From a checkpoint of a small transformer trained on Wikipedia: MLP 1024 SwiGLU, vocabulary 2048.
Each number is 500 + 40 x the weight over its row's rms, rounded and kept within 0 to 999. Layers, rows and columns count from 0. Numbers have three digits each. The size before them is the row's rms in percent of the matrix's.

# layer 4 MLP down (transposed), 1024x384, rms 0.0353, rows 756-849, columns 0-47
096:523490476493505433494459473477430550513547524601570587544543504450554500540524516460503442461494486458516513602491481450500523448507507543545486
103:535465523485437487477452544517498589515524498482525514454498446507474423527489508483467536434473461514583467530510489481500451422444466553495523
102:472520523470538531526465532409509498451469511543528527534600487486452500461520477521426523496528530529418457456524433519598453552521518515541549
096:464552540457515516540510510463495467534523575470452418472548494530536511516465536495515549433484540445498492540445438438505523443499611464429517
091:479485496495546568470457545506498536506449570551498570441444467564466518479533438456508553494494518494486514600492443455605528488503525403543477
104:541455456509522480471488469542501504485487471510460572530462507512448512438515523546486536507546552524554522503457457429498497466471486474458501
105:495497516422523435519513514574434479463441487539449599459518497541542542475458448529472520556484512453499595539477516457436514481505468532485433
099:522481520536459546523485419473451455496503442510483532518503523513514523529523537508506448518512505449544566410492414470560473431508477552471492
101:516464553470512446464510438540536442476533476497475493540539398446514474507458535533441498440436453532483523431519463514516512496534506560501484
102:525483506591477480539557556442544558487532465547523539457584505539495494498507501470452571495518431449468525517576497438520504539537515503481524
094:537514541511474422478574513512487518564549485461424485531453484559536520518477525488428458526466497510486477575433538503453489537454484456523572
095:538539488529423454467476424505528464489447469503535498581556476466453522424470507392592523539501420511465553487516425431391497485470565478450538
102:465537539530497510454508496484476435456520493539448472505536594482420496598509513571492470535503460474578501517529444443560459460451515546477492
099:480504457493483464559466525488517482466522452481502555551495562460483542514484573466567472512449503483505490501554537497485533525527509516508426
098:475467484512516487484427527431489555498482507474547565489409553479426416523474513441575450462443490554503529572451446417441516486467544417487461
099:580532492585427540389519432436467521526471500478534466436524538471481467492516500493496511495494436559525479492437505474500498417518476451499500
100:472459496505448479466475508479487503533500613485472512519545475466536523532518491488556536541454517473514471474444526467531455497453476513471469
101:484494499540468490446530411516453472494507498461505494579513413488465493530496452529483454530540561494537467470483551470556457538502480447472449
096:534572490564471508471551481493513445515527554477452463488521613511475477445489533474502468462458498507464527515499574515451500446485524510487447
099:532426444517491518425462490485475511456534480488564499528506484477513456498484489491543491546489469568569478510539564450493483494357489468581466
101:504439506405500520507540471526511489437502496520501518502515536483410539559522528508498485492420446537518510438502530534529444578486442577483503
104:394538490500520479481459514557507456542521518437539526444513497459490523466464498520519444511490522593488434522486501515446537516509526554399476
100:536511536484487543527441499444486538505564563509443510455494502502529490480459460438435496535486523430458461545463558525594494495502507508455501
106:505540514447546474460461494429513492481491506559477488449521552477473546486492549513595401508486533522500516532593515544394532543491551456503439
096:537499472546538550557472503519535445444471520525473507538498500554541450509537546489472444429412523544455476543484533525443463505512547494556502
098:472483464500454482558481557496504512506555466558542534485514574471533448534504435442493504494540429436519494471476493429567416463529496457508516
101:489474457570511502461466460498523553428510400533486468535507512562490469483479479519567448504454567549457528519546531496463472472455504471503553
100:577555552466490477512622470454565559474462547496519502468497463472610509554467563524487507418462447582543502567473458508553464559555556481466525
101:528404458571433465493480410457471500427537511503495519484512453437486498543494456468516502490423491495551525483528584525503464587517536557514395
100:537553517534523561489506585484543523537508574495486479511484511514496536497540438494495454562515482556472484510514510525481525555506411543467435
098:497515541498495441483475537490454595504528520549490548445446492522517495462459486545496410558537449519453500439546493529512490489539465491422514
101:544444496465472485507487462460439475511408490437541471435519545465500495494547447472517490472515543534533515538466479508483495499515482532446528
102:516493436541566498543466469470504456426514423503463478544487436495490564567504476512523556525470473492500564531421521566415494484538530412469466
103:475523545492504515507481530531515493508515541512465531440526459482467407477508551482509493525487579535457625527508529565436422453526425512496534
099:454519442523407508499517500527523462475457525468442524460462517556534493445523493499479483477445520498543517528470558548515466450540483447506490
100:488515420483540468455473513510413543445531508456528520505548508518430515551522601511507458483443447445477464500453474588512554457508475533521439
100:485507508495533483549497454530475470476490446518511558449435459513586556530421502502419498508471512508492453490463503508541426555472478488478458
102:433506505488511477487487466561514391516520490512522377522509554455517528528540564515562496463472581448577607498498494422518523534468506493435539
101:516544467523476513531458520487445559554548485529528535522511491559490555474529478499498519512427509517529537499460450569462484521549458486516541
104:511522557545575500531474523480562500460507505499480499544487532471508499511482483460453512464514441536448514451492525618522497492460462506453523
097:462475534464528518527547472466572461436500513500574565469597539510540508525533540481541519469529458482507476517420464596514486623424519489542493
103:523494500435485502551453508466478522561477482533524490451496464547460538529528549470553395497509536543466520568494540462491543520570495516569549
094:435453553461497429542444486507507534506521547434555480498428509494480581537492426512415508520468513481523491511507489522527476520503460529457530
099:495512514482498470518534473541521511557513493587494484492476454545450602494442493472554443515474460504518530527511504458534532547501488482494464
093:525471509507489477490496497466500535440523522460468441499460497457520448485498462493471525482528504459462457463470549535569514453517531510494534
102:480503514462488451441488472559459450480440557496489520573486536597489488484536533446440468548474539537478523500566478502540553481472481496473479
102:493468447545474526543483530556557439477567542561452568508451513452568578509467549564542513607604560447469483467452488501449534557498485518478496
101:504489519505515498494509522516525530548482444554508497495506450481431498629474500524550546496495390485507517536537511484539519464552551518392562
100:524508493439453537546478471474523470464508510411481504549451503510510453512577481563559461470551509463490473574541475533495546526457494501563551
099:420450471545441474517518577508459465471537487498533534497481426572456524514501468508558456487517534531487520491539569483546507498544493530502532
101:521512499497533490541481507570474507499525501480516504481442483498569495542496534493540494539567455503477568538485477450502559472483468504557483
099:535567438577522520458476507504547438544478478445519572471492511468508526476430459530521518493442528515557493514558513484483512419524525543505499
098:551529517470486463485475522541478451456509534523562490539489461438473499482521559416567513466407512509531440521504508514470487429444534445529598
098:516524491499448505514482518465441485522488464504505453498560538524507506491383449479584495494520491475490454475452479474482490516485521441432501
100:487435483442512503516494500457464505455533581580488477501488575563517538497508445476513505519453522464512529486463552520469447465485473515547498
098:452484439467512544611569498469465531555569420586496593478492501448476459503461483513529477502495529446479482494442474496494458500535494572532489
104:528548491550476508473538334477515535502568526459493603513460519493523498507463553538529496495495546455582512504480496531484533512543516490548593
092:511482474414471468545486510481520485516451526494496435489506503554474511600462503486542533509527481558479451477553505475521515488544523531494481
102:481532554495478478564473491477522508484520514539514526431535451518423491524535484485401437520486524519547490492544452495481495471457484535432432
105:531499445545465460466550540508487553498434573509541521458513592506476503437420511433511503518497543493574576540494510477512408495446547495488556
096:498471569489496452483513495489534557538492512515496519460419470397498528501594506456463492445487447513438535485472496516531520552528519538549395
099:494525511589512513509529527459508488456478501511518475542550535502401490556504450462465496522429506523495582548493499533485534523559547579514558
093:473527451529472451426498436462439522546455542558570502461600475473479467567475548575558521547491479459447474533470492518563507531534471491426574
100:523559517485515552525395452583570575513526494465516511427457463580495483460502522481545482544462453533530523504527497497597492436584501518415511
098:552556541499462510458463496445536513553504550477497532475506531461450487521435479460499504526544441475380548499466473538536389560481528540511519
100:473471518535504526485471464516501446475483505456538496443441565532485564507529559425440549573435498507459494477537430501462507559439516490524551
097:516455497524551501458522550467481489562550523444472524496468543550492539530595546484447479514543521536487518524478537509566595520602529464516481
105:535569481504512568468491517565534535506450508480466460516507501545487529441447570556477573503540541513472470493516507497489446461515502506502496
104:510464517441432507525442585457451427486571467474493408488412485432556561521530519459475493462473415427475398509537508524432451510561507477531474
098:519470526517525442467559453533491450500518464499538527508505453535473570492551532584511466500539532522448554514544477524443515477508476468437479
099:493614490518457515448436493501524504547582485542495538522439521521547557461459476491499452478528508495452499587489464489464520482554568528535554
102:487493510427481504547529487569559541508460510442517507465559436443583506493512514533420428489496470502467535527507483540531534451504477479490510
099:427442501560535503538514438452485487482443507494502484483545531516524568515454500509548469536526496565558441459539539473527505521561585480493488
097:438509471484463467471427466500549487491556510502442523506523567501480503503505441508546495527477481522538485534513512442482553536515505531503517
102:506450528497503547545490432510428540518486453524527484480418479574450456588566448475480521507529450487530524508433492490612561497607522481514467
102:435556467476477459556449520555509498515459519524445472519496500507462484561516552579545470411530527547483507543503506532500446582519476492567490
098:531446472526563467529472513509523498488497490492442506537535479500478566568446533514530487549467559515468495548500452490565493446515483507491451
102:519515503406487472480586444513494516537546475499533498494572472474524499457502519485537550503510434575487519535514572436486516571499411525495418
097:512464543470522439520500477481523490497520515473502478502507481493488547476522572518472391511511567477480449518510499429530507449531519501508469
097:442529524528525464484508519547537479495482487515468439495569490442611459468522548445495547464484407536519473509491509485479508591479603439551450
100:511452499509461513502506506612467532480514508596467505459509414472498530539552565465540574458480463476497455470473455450517531533575497526461554
099:505485514544513519477540508553420484517520448480526519492453506527546551524446451355481506484512440503547545493501549520557470455589478514511591
096:539504519521440551457527452535509483501480499483481497485485609522493465473473503503506517438421544476464535469580484527531476478524561519480516
102:482536567486479553410466499554525466568478498521493436516443481573511530544565424482458506565470533519532492563489469495449472537423407471500489
105:434557513501487481460512541474558508538479472560477465475421485478531523446491551465488443538513462482481482482504517432560480485572472578501516
101:445476547477544494496538414465532615446556493445497541518496472511499495506509510529483489541516528543454457543470494466498454518484503495468450
101:464459483550498521449484497452570518485494460569472517531504503524495499403457554536515561447463527519470538440514525491514507557475478525478494
101:473495439458516464550469536544513526515466541523506395487431534542523525512502481534462514568522539508565388466542568416539470515465506587525538
104:519557516456474556434517522545503458549508472505460510407577581529492465484567495515533535521538484438483539572487523541564471483511560519441482
100:453498474515565514460501511463539520521496513478482467495436442465543491462475480451467527502482566482454485482534453475508498488484483549461489
098:529457474499440499512533458537479488499515470546448487486589520495508534447523447493469454457473431497449452498435481493534540519541479470520568
097:508513502541556556535473553508517483578530566508449583509515474494464551438498554500490580476436512495428450505399483471536475535522517467530501
096:483430495465533581462470567492492513418466491519501514462472465479509504461567466483407572526580475561407519441541529511484511520498423483481544
102:504449477521466494542463479559518483477429455576489485507528474453449523528539496529458507516518554524477497597478506434521501390552497437472449
# layer 4 MLP gate, 1024x384, rms 0.0354, rows 757-850, columns 0-47
098:523484411472515581474593433542492461456443551496476520479541529476512486506480491436497455450525553554527577487511489514535527527575598470552514
095:453487522506436442516499491523465548469513520489498518467500527499535547530513529492527459428531480517499471447501530514495554469501470506414546
089:432518563514529517492456495509550530527558482451492485500414517555507516564581491526472493532496497467574532473510570515516476538471530491582424
093:465523499507503508505414576504535568506496460468479525505548512480544463533479530447466532453490481393482518500507526482513436403546451582538527
105:487528471487464433471434484482526502438484441456509491466557467452497529512524535536494447448495466505518507468450450542515491488481526444442515
107:487533525511528528535514554577483496448531499436631500468543530460439456497480548509440470520577572510540475463557540474516547440513497509465472
098:550457459530558541473533421490489437482445454514573497470557529478484489517521548486497499516580449481497502465478514490519452557501478456465499
107:457512525508419462491546513492489510527534623518526543472445556530569484506557596532542477496532445461534531506489524522495512493428432550518560
114:486567466474557474490427424445517539501520524502443514543513541487503551537443440432528501476526483490481466489469405472447488515474490506517463
120:458540503468501472534479569468533453423467459506403521478533527477436535486533624510487459539500436454517520547513537458449534430436494464582500
097:462499536475540494502456565483505524472527479436465426513502482495453521441550476531415505492431558516510492529522547521510530535474541548571486
107:497478465544525445499502566538511545487521527537511497494508407497509531493494435530468426484512417505513503499459462494507488507449537462512557
107:570550490527488495528533515519479459450516563490484453509482585483489466496544497422483497517494442512497520470499543457480492534472526500426578
097:506527483430508517485440501518497486456477595551483447510521493484529500482437524522521449487593475535512492470585480469521470433504512498529510
096:535439517505456427491497508499529498543465521502482483527450446603472537544514472524408541527521501572522507539522489497522510452590477418446485
104:437473498478490523485499474530488487485487403486520532470506539554512508436541426490496451440462488510521545533556549537469531551513523510482484
093:477590458477584441533490503490482452443478518485474521482534508504480531500499545439453489443517503399530489438473425419525559458511546489451467
094:442480502482539487475511412486457481475474543459488513449594468447602544474430530440500442426478482472478531552536528589499507578401463504475505
100:503532576443535463496469554510489476571486477429630452496532459546465533521504520490551576544519377564458500519556471464509522524410538479553396
097:426557487524430571464539431459531486534509481492545561533399529489561569433524423508484460538511481574475409502560421568382496476514545406569552
111:454546487427493539529510455505547417549509435486493467513476494537533520547526500512526486457461454482512547551452528478505472516496440502458511
102:466514552476517475479515539497466426435471462495619439514427513527484433558507542524481545576480556511478579450544525468534513526501479542516627
097:519599511475466473488517485493516477492494479517532507487559502470445518553534568539628506513523421528477500481474507486511539509408529466462515
099:470576504516466495491537435492506482501516533524474408556493517592499485507563585427446519528508468552495491501569486479503526542483482521503489
087:404491526499440560509449464491508526512530515537585428481483507563499527546491459583539546513554474510542501462507465530487445532469484500469547
101:469501584491526546512484549488490467497454510498530486508512517502526557526514514448495444572525570508501512414523526524571487563480422469452516
096:456477503467504471524502482511495494549502455413478491444474498516523581518495509450430496537502436616485435581464486538538416526551496531531508
095:450565520537458506515488532538545534415564507518543486492534537542536513459555520496493437510509507480545479504418484482455445491506536533502518
103:471575562497522482538422417468504393412515558498483499558459543494521426453556527467492473512470542517434493456509502475505431450506507488500537
094:493518485529498483477499545472452513483454435555446525481509552460566502519495554582520523464525457509516490481467523503551477533419492517501511
089:500442565473496527506465549511505553518519469543490420459494544516382591490507448493512484502576461533535443468536541460519544520460463500471488
094:526574508485503500539522508556529534571539488470503490558499494543542539449510448487566400521429521444545498470535495503494457479449431519516557
097:489496464512567450486487466497485550566494448541465508527506456492500491620515468590532520502524411541498571515529484521493462541516558464500476
102:515441446517556446527458429432511491476468530547529461508526504538482562455496458574545507455498501487428534531539468482549488459429473473533538
090:474507528489556470480503515530461491473466435450487498466514443494470494507457541500481509497474584424501492515457447481535430480464430477487563
090:459495495482447539467520481523475496442557445471476550414489506507504511528565585572450535502497471480439485532520521468507520478575530460541520
103:453477516519490442547470483529553491487531527532488518443533499444528562513544530580454572483469517494508500427492447542571482479507515517570516
102:442512415471520462446445537426504494457479540466445412563564484497493415468541509513563511552494485532553473536562459482540522510474492554538515
097:457477454547523533483538503500492482514540451522410501505470492505419512523553455566543474501541507509540547550454482453450521557480484569485483
089:449553485515471515476458492377520468513466526450480500514449466458494490469508508486542553504494457493448513556488523607465524467516517535502489
100:543496546559447488474516550496487507528493478457539486461452497516562504534541543455586517454440447512507538503434503530468415481484533504488485
093:472492452480506548483517534529507516508566565528528534543445559487475468503512592523568434519509521543518505568477562547428478518474529513448520
096:443527463459461516505448456494572540467424486495524527568443537451523537466499484492486486520544541524500504487514494545500566483465511522501499
089:542459546454494558526548534456474538520523468452535483502494554558431496502488490512530505481497510557526402488440596534518465501491528489519502
092:529498410562511485513490531527467504494443492522470453508518496461501456437469435538427500492554481482547533499412494447514460462518554530448482
103:498415510538497524435536469498509476557534526547539540477503517451533505460567494515486510474553542537474516483486532543541546523458573533432506
094:526518521593495529468502494603436518506483548457505455500513458560482483531546506463498509514495451488486480448560453453518483486519503410532496
098:447514481486544496443497524492533533430463461513519459489573488513509477550549450507539506475579480500429465540546484590570545553535503514486525
102:525496491373484489473556522537474550478534496466475489541440491573471506510432574452515554565530442536541524506556531534462532538504503514502485
104:495539539498494439531549494510525540518484458504481546514557503530492469452520520537576451553509500439431482429462480531577406452453404486496526
097:545515476550443549391481519442506456478476554525496416490507517486417539475476489554493523546439478508416492494437512547567443482467504463520602
108:490544458464472396534453501522499425518508562548478572530447485518441467617492506492545554492456521547490542523501512530551463482577530488479551
100:449507524542458558564470471519529477476465523545508548490541488446514464560470486512499479511430508535499499461454505498532418436513474528487510
104:533464537529455546488484490503459467492462522460485512440467536574499470574519477543478464457520547469571466459510446548442514458480546496469470
098:514502560511540447507547468539561565523456600501501413507472508497507536459548498465485489481515479499491511509571485457491536533447538483524462
100:501505514500507463494470448511534524507445470446491452445529574443519536575512520530505541529516461545522566578516547489493500452506527520481499
094:521479480563492445433474528500508445518523487467493490504527573511577398474580519462580489533503502455522457488500490442512500475475457424528542
098:528518509553492541458492541504546530509486496574519524447570497529509518474439447481489491452497475475458444484535475458539445542499516482461506
112:472517523574537500490527445538507501464469467471470492492414553483545482402525485502530579465481456439470473545517548482484516476553451519490469
101:521439497484523539492532472472559487525546437487487493470486555479526569478520483584561505555491554530510523500526455467495506464475511552535629
096:458480452456488527503563546474482473363475544430476565444473536428432506526516478460517465502494477498511526518555538511519471467516422439417505
086:517531545510470466529514544488595524550511553486475490551503459485425520419538473415544487459439513506458560572516569466474515450470483528518458
105:558536545542471502524534458531429467460466542514496474467576493484529512423527460516543558439440521500548510493480474505464549518400579517438610
099:504540466489498496463443542535507500522504550567490516474495523473574547548537538509508521531511454525454506467533520444520432527552503464453534
099:501503427546497494571536510455529542493518462498487494504503505505488543568490604485650543503470571461560523558494479525528487463497501476456443
095:503531541501507418520426429547506453494509501510511551513477518489517551491512538536535532495442484482474470511448471516483467480458463458469477
099:481470526472491441479498548496518466464424526543478477478555466486505464495490505439520463400465540452617469520465489509497464418472508530512475
100:581507503466577546428504480540488505568508559488455531459490499615476529542546451521441511483578436559487525455434538508531498462427543524514548
096:481548490624454522472563483509485508530474407484567482501532416511497401512486483492506497514496467501547530520466522493522538535429464477494564
102:463450534478456544602545508464481461524506505539555557522501580502432534444543530459411517523520540506513485492503446585442518522447466484598509
102:485517588551482473492515520508453508500526438494459579453490530454478482497452481426467497538421405515495516476534488474403563489466518460468577
106:518588490569458493577514550520543490513488538495487501412532524528477538526508534544500573454591502532498462449502417545520464437530430550460521
094:585502547582519486549489513512510488449479541490428533531508488496492456516486507504550502479511508454509440461453428487490501518447493482459493
103:460484491527536484422445539462586538487519560499565489457504467465503494534524564453523546519448570561560511557551496459469481500523482507510526
100:556506560516550425521486500557553485543475501546474510510477501434489452594502529429500489499500504601539538530468483490516480494541510493517545
098:489505482457527528459505539500465524537504479502473487465509547595523447524546481495393524482519497500478441498546467508530477523477485452525491
097:500494507499560489480547601502471522489603462476527442475568498448470531590494504593576523516516474522521511494517507550546514496482411526587515
089:450479586488504469512478536558497499428497479484481491555494492440463565548481498488466554587506510454520577545476492502460477514482568540478542
094:527509505468537426469478526469449439469515510500538503471521486491451514536537509580527549464474506543509461488549437523489560515520447558543544
125:531503438538452542506531453463539614547541448553528493518480525502469541478483555452529474483447488492471480495544463539410464595570523487481541
097:444579514511414480462431475501460489468441520512500512533524438556454513480548464519510526568491539486517567430491479461530528524514443463485541
103:537487540463481529557531432527485509515477525566483550521492507458472504466547453525477520480399503468477443538565496505506475548525589490459407
107:466494450492442481568457488472507501522452478445443550519464467392490510471446499517512452468500490448568510514502480574493520487548538465486504
105:434554466634423503479452515505465502481519486466513420444543459463445561516548482457527485487461479546510486452504475479467513484469489508468490
111:524445526519590457486513575523516475504552421487479481421557560457523488531508532445491400474502475518516476431551452462546482397481506481554537
102:518482485474488465532485545522501554488472435444564522519508485514514440583533494431465488512496508491575520529454623445469447434515482512498457
091:474569520446505489445511450436453502480461477487527499490489444462425586497572501466508512489472449489508524497538442507531498461563505458458496
116:549501488497468544522531480505516503486584512519460489481431460523562554478509465479567537535566525563534560468496524479480467552515509482502490
103:421456453527514421507549518500557546500456438586468597466537551539551502497595517581558458555510488515472485499520502512474463507534475501547563
091:494541463548481513548537524480483580496485488503522520458502529520550415462493493523486507479478562472451507418504512563491557499548560442445472
086:548535493513524504478502493539468495483514566489509469433544468461500519470499520516581530493540535468543470468441517503537485455500442486494524
096:494570523475501475537499511523513445555500474547490503618502519456501545488460585515517457539442512500578425524461430502534486507453490612516542
092:451480462489524526447473484434532458487552484482516475451483529581529440480505559515499538472536513443476471467541410491508524445605485483480522
113:575508470441483570505509520488538524526514521475434471526545544495455443528436457530481485490560526549454487507466511446551468532535502446509496
# layer 4 MLP up, 1024x384, rms 0.0352, rows 757-850, columns 0-47
097:525492416548494455522512496465463457537571536537413441502532483396487525514381522510567489509476551438486451468434498491538482474450529516522481
101:487451521507479474488529570519541509476542498453480506550538493499518485458503497472538479559516491511523477525505576479561463494568499501480519
090:482523500566503520512463487464493558449516484496509497506550560533519514547561504468498532500500491541437514502489436477488522512558477550575444
091:459510547545418587511544450493452492483497536578516517495519539487531557482459439458559470510448559562486469470460462485496489586525490487548517
108:462464477466537573516490533498521465448544573523555499492483514503474510503511549522451441451541481520512492500490454470522544514509520531489512
112:443525453481504519507532447508502536478531499516456483564607443464481503481468503521519411438504500462520492513519500461467526508500476531522517
100:492445582494437553518488516423424537583515534545486477450531502472517569536508495528508443486441516516466526444496484440540519460511548542525487
104:473475495516561441576532403537438543491557522475553536548515487463528488547574518487537469475509460442464468569497411453534521553516565465533564
111:518462484516581514563599494516487498525456493517471460483542533579528559523516484584512495577489508485516531461359491581531484545470515554511528
107:562456484462478457558545477506467522506573475540461454552532506599525399498556452497462478442446487497474499514469488500520359547529555536448479
095:541482418488492543539468579496507533512491512534514551429498532465554517391534451520481534477473561453484468545523604467579481481556502553555420
103:525532509475503498451509479515524515569490493518438566564495531502445462581514558609460516532503541539478525468519518456481531472531493514471503
113:494430485520468499527450483490551569559464445530450446491560517563523508545495540513516478472506438504434440420469447503479443519483560593535420
101:497418489538505465580563521513501533478538431482497485529501456497470496431478535484539510473585549503447433506515557527509492408531518430412586
096:502557482486500524515504417492471500580512444496526530458551500455530428488539520520449545443546478460488524482527484510485558460467534549558440
101:534489466545532512445491566508542459483452507522554489536474557527492425491505561484451558460458532468432486456529531494498517571463525488565525
097:472457479526558453476514467444497389429525558541414533529551491419455458487521453478460446553519510540504415506395500482494499517591496533465505
097:507544530568499491498528459482516530492476557515572535522488460473511590437398520484564521460457471477504462477438513567479502486434474540499536
093:418487435522472518507524561467478511533465470539431555495469475383512490538452466476522493420484554467551447483461615512503432480498568480469475
101:507489470536527476453511497480510468509527468556551503446474453463531498584512457464469526517582572525532492524472402452540539519470508526504535
106:503518549444546377541468557445527444457508454541486503476473460459489523495518524576549535570522535479517519547535482517572487424501526455431516
098:471556540489517458512537553591465500500528459557484449510446558493538530480500508522509540500553525510504483481505556470509475508510506483529601
102:470497505440498497480466500464529516501524537516534555489505498496443518533506518470591550532523495520512530502563508480489447511519463597448507
096:572472478498464497446459532514485536508437467439539499579535470451470518494451413583498526463550520439505555526511488479528458443579487515447487
090:436481452483413485490479490479466512446454503482455497543513479568512540535464471446418509450494567505477390547502444462480463470471477541482575
103:443507501550549507477525446457452457485582447454454506548518486482482462525527533464491472495511571478473561537491579564452508473483502439509534
099:522553480482552456544571513599483551527508500486503517482537611508530502573478592477437463561488450557502491541493459471506517522472445551493464
094:504500461568509436432478482485372521474554519546499464509506491607507501518569428466500494475488461423519454492469504503455571510482483478520423
101:519587509509535551543449551493498494503471516493440484500472422500527485473501425554510487469589463515485544465521530457491618448510447516475478
094:479506454461436583454429543378489504512448484553473494501541505552566487576502497530545491524480432510537481476487543492564454519511463503532476
091:549507504509444454535477430444543498575494492512475499484506428522413480508415428565547459494462448491496436507505512484527522526515461522440542
107:495473492529501554533500429398446552443507563477527458505458503503534477545506496493436524550480457575398524520529476545460529519531513433501458
098:528494467423434455501506500455444504442435546490548559514519450458455437589473595475568426513455507467557483459450447560523483504497490488484512
106:491424478473465471512516479455486440488439573429561507535461512577500504505565486558407460503495435486490568568534440506514470474549528468498545
087:488474478506513448550534477475503489491479516513506513482524465511449512463521553509496484477600474466517480543525488505442477456516521469474513
094:450521470508522486514533513505546486533588500425470563464493478460482535481554521468502490541415418495507466485509520475489574551454531549548496
113:505424517452546482458417527516513490531553457552548580543525427471537541538539492516537543400461510546502451512413453534516503476582492470520533
105:536456593479513567547563553523459526557540417512533508566533536475478544478465498506430526448488468457473485456407544511468476513575567495463459
099:483495488535567446555477516523482472497571446479389446515440510468463474516471462551562460514510524520504496508424494569477491569545462513509514
093:513460543478464469567527560473484472510547430550511505534572486527564553483407483514527451494456573394515490439470472496528489611528476515554571
100:502573514534494535493492454412540511472482518440528484486456498544517531507450484529557543489497574531508519542506532593424512522516546520464481
087:514492545480458475557449491437509521488394554474459485516485510501524448583487554473500504570496524473532496454463413494490523489480508489479503
096:476485475513576482507430435527498520534526426465551480436446506474476468512460553481504482533493502553494452496533459517544513471418556464520479
090:493575468514483472550504467513496479500472537551472517472508492461527484447535514494441460499486452503433542517500412510479485476471459573535484
097:454502465454478505500461541509470499496460607471555520511498518472551453479547529506500462478436471512431483560525542500475560477508486514409485
102:482557476493545548538464481509484500439509505600528441464468528486466556550496529475593440475629506515520522516523565490572531519474479507410518
097:456469471521554481483431423591510535494433475506497474474470463540496467504510505458502524576526472451455479539608459420559491491502485494490534
097:538461538507494537485575401511464474474436550422522460547507528477491433499513489523570445496528526516512540576508435490465517545486500528484613
104:484498564463453526569527440589582530533518543498560542505511479504483503502490478502568495506505408556483564442436529510527405467494517472501422
101:450444506577452536525498487567573459486567537499515494445473488549540550549430463557480492474490534522373532407455597506464495454507532488525565
097:459464533433533491413534489469509537492459489470508470487484424471521477481493517456540482465479395453591518501525531586510448481445469500480409
104:494498542501538522516490510470554472471473449427491471511552557504502432488494593399525483559547486511531507503518503478538578502454491498429544
099:469524537501486514504529466466547575463461528551521436453505548545459489542565491476474515517459541501519475503519515505462566472557516526533479
101:536488456426459511495495522483485432563489500519465500496543496560523541516485394536460516496499523424524546488476504511514473499507506484449500
095:497493515451543521530491544433451563492501499551426537594459492393503480485509470458517424533461470437497604494515479494473430513504496479556516
102:522495486500416494460515432443476471470541560480473525437494430581576523535573504496519518455600437541516474511501446484540447499591484547472463
093:506468525516516577524487482445517522457488503505435517491501381530513541425509508482545548439475531497534530483539539475516503547506506529485449
100:488569574512492543477457520526534482521491531537567464427551475545507509525534457481523473468469523512498438412575479475497509481498530496455568
108:493537537548492433435573497562503535541485523507519451422439519511553483446501517445543498470406476560456585479504562472514551466514452444537456
106:495480516530517507470574479554483475479477563419510498433471554482486504540471497591490471455440516462519540495524558468506508521504458506515493
104:478486525496474518504524566441486497431433567513515566449451542455433515462518513547484515474519506423554512572502515469482534530486482525466503
087:493491491538487525439476426508407512460532513520568455424424455498460493428451481543456428494543439522530432433480420474473493551547506443492561
106:495485550454480542432499484512523516501469513502510520492488536545430462540518488574474481501529530530460503521503500485559442478484516531461617
095:593438556475529436498542437533507502466549533474588489466523508495431475495479415472505502379531495473482512533427468455496382432548486492502432
096:482566491460520530389556481495491498589505498533476475505485464499462485429460443557473521564491456469468507509457486521403566441542518505529456
097:520482396494476490464544548504431503520510477469465491477508460464454477541507415469521497557503493556505592477538466526481503454498538468473494
104:511534447572487493506532506535551515550525469456432429480505452572448481488421532456471478467480535483481428495565522476513528461484516471537486
102:505512545441474568506527525521483453530498457474514491506481467483501515499570467451504531415456409483423465551549512518514538502496464496502474
097:586520546519534459507580518484432415446463561515455458502509519531540527415593470465526469419527559529503514476479517515478508602527508501543465
104:468480476496494544567534464472543459540542618496488483521534506429500546515506527537442498491548527549539526538551488502457466445502527497502503
102:441499542403500479531511501485513500448507445531472548543500457451451483488532508526548560507458463554476509575483500503519527486491524462559485
101:492499401432485540489555470430479515531433456480477495516526510485448445563454499530471495487512540465513472507485479465552457523502611479505473
097:449480515525487525481538468490452558533552527513587471482525522461495494559466468505450497486571589480542447512525543552539494468499454451562579
098:507512507491458422474484547543489535537467442493454551526545492437476445467457539630511487436465484484528558492470502510530575462452522510592536
096:609461588554550437466561542504468495518400476500476513493437485516559473551573533488539540462486490538493484478541523507420504476560477502520526
098:507509448483522526570551460554519488464454446513477465508483499423554563541485490507554490537609484515498523537478460526547484473449491504456529
098:551502488482415461497557474523443546553518500522475526470536427514496473480483515583520523462487443560480534558523532482471521535520549466575550
089:489440555473488496431533437545535501533410512512532538510519485520509490438575553387458526527546562484544428463439523516509392522553533492405527
094:439465478438521478447561441464491498467565507505484534501488513437506551551521482527563549449434437503491552540485559595460520493494480468525482
119:448430472434559470499505576499522524415467508478470501541541473475499480511491520547500531481435546518507529483529429538502500495456498517566595
100:446436522412506562454475510515481510616478465543543511456462470542521509513541460523462555583480455492477436474491518542560440543528522520516488
101:494512450527545465533487520514541523536483535446554430514538478529560523446557590499509495472552509421463498515529500524516449470590568499474454
104:480501495570466465516443500542479545492553466515472529516495500510490524535553524521540513463510438517430476552452410538488538540546504421461454
102:516528520464546542579520500522521484486431494540446522475420531465542460438448565465510490538518527479565474556502552502548529467491549549487464
113:442518484469474496455518407475502448536580521551515520593497468541471501464494464571519557571576520453466579477436483498460508511542499492457538
105:426494559539451507505457574477503491448533549505452540525461531469508504528510511454463516461501524457502488460455444500440482477497483572490511
101:511480490471508562534496539531559498497462504527492485441487510443489566540517494488462518464525518516519471513488583538582488397448475536465574
110:508548544435445517476502441510514523489551436443493506579452486574471571505543506557504474463565503554498540511515498547538451494504521455544513
103:498516517500466514451472462488484530424537567504543519463474402488464458478491464576481545472545520430520584536467463503520507490458500632569511
093:505499504418516466484498538481477509500437439480487535511513431492484539545483502501506488483470428509505565494535518535515450470593525502482538
088:499537554492496562579496507495530538527484527441470524542522469546482546490454454517517497493542475483518552553446517627542419583565541494407521
093:542496442618531486477433555512503544440527527416524508523465472443489474510543542530509508530473426508436490514526475504566507598533467479453472
094:525466468525455490596508597477522522472500529495453475489499454447441535483525468472489404542502512508503536516531522457500506486451504452500493
110:487477530539464470485509550490550463533445553505483492527457513529516531515495502505497522455490429564435467477420528519546457450531471494479489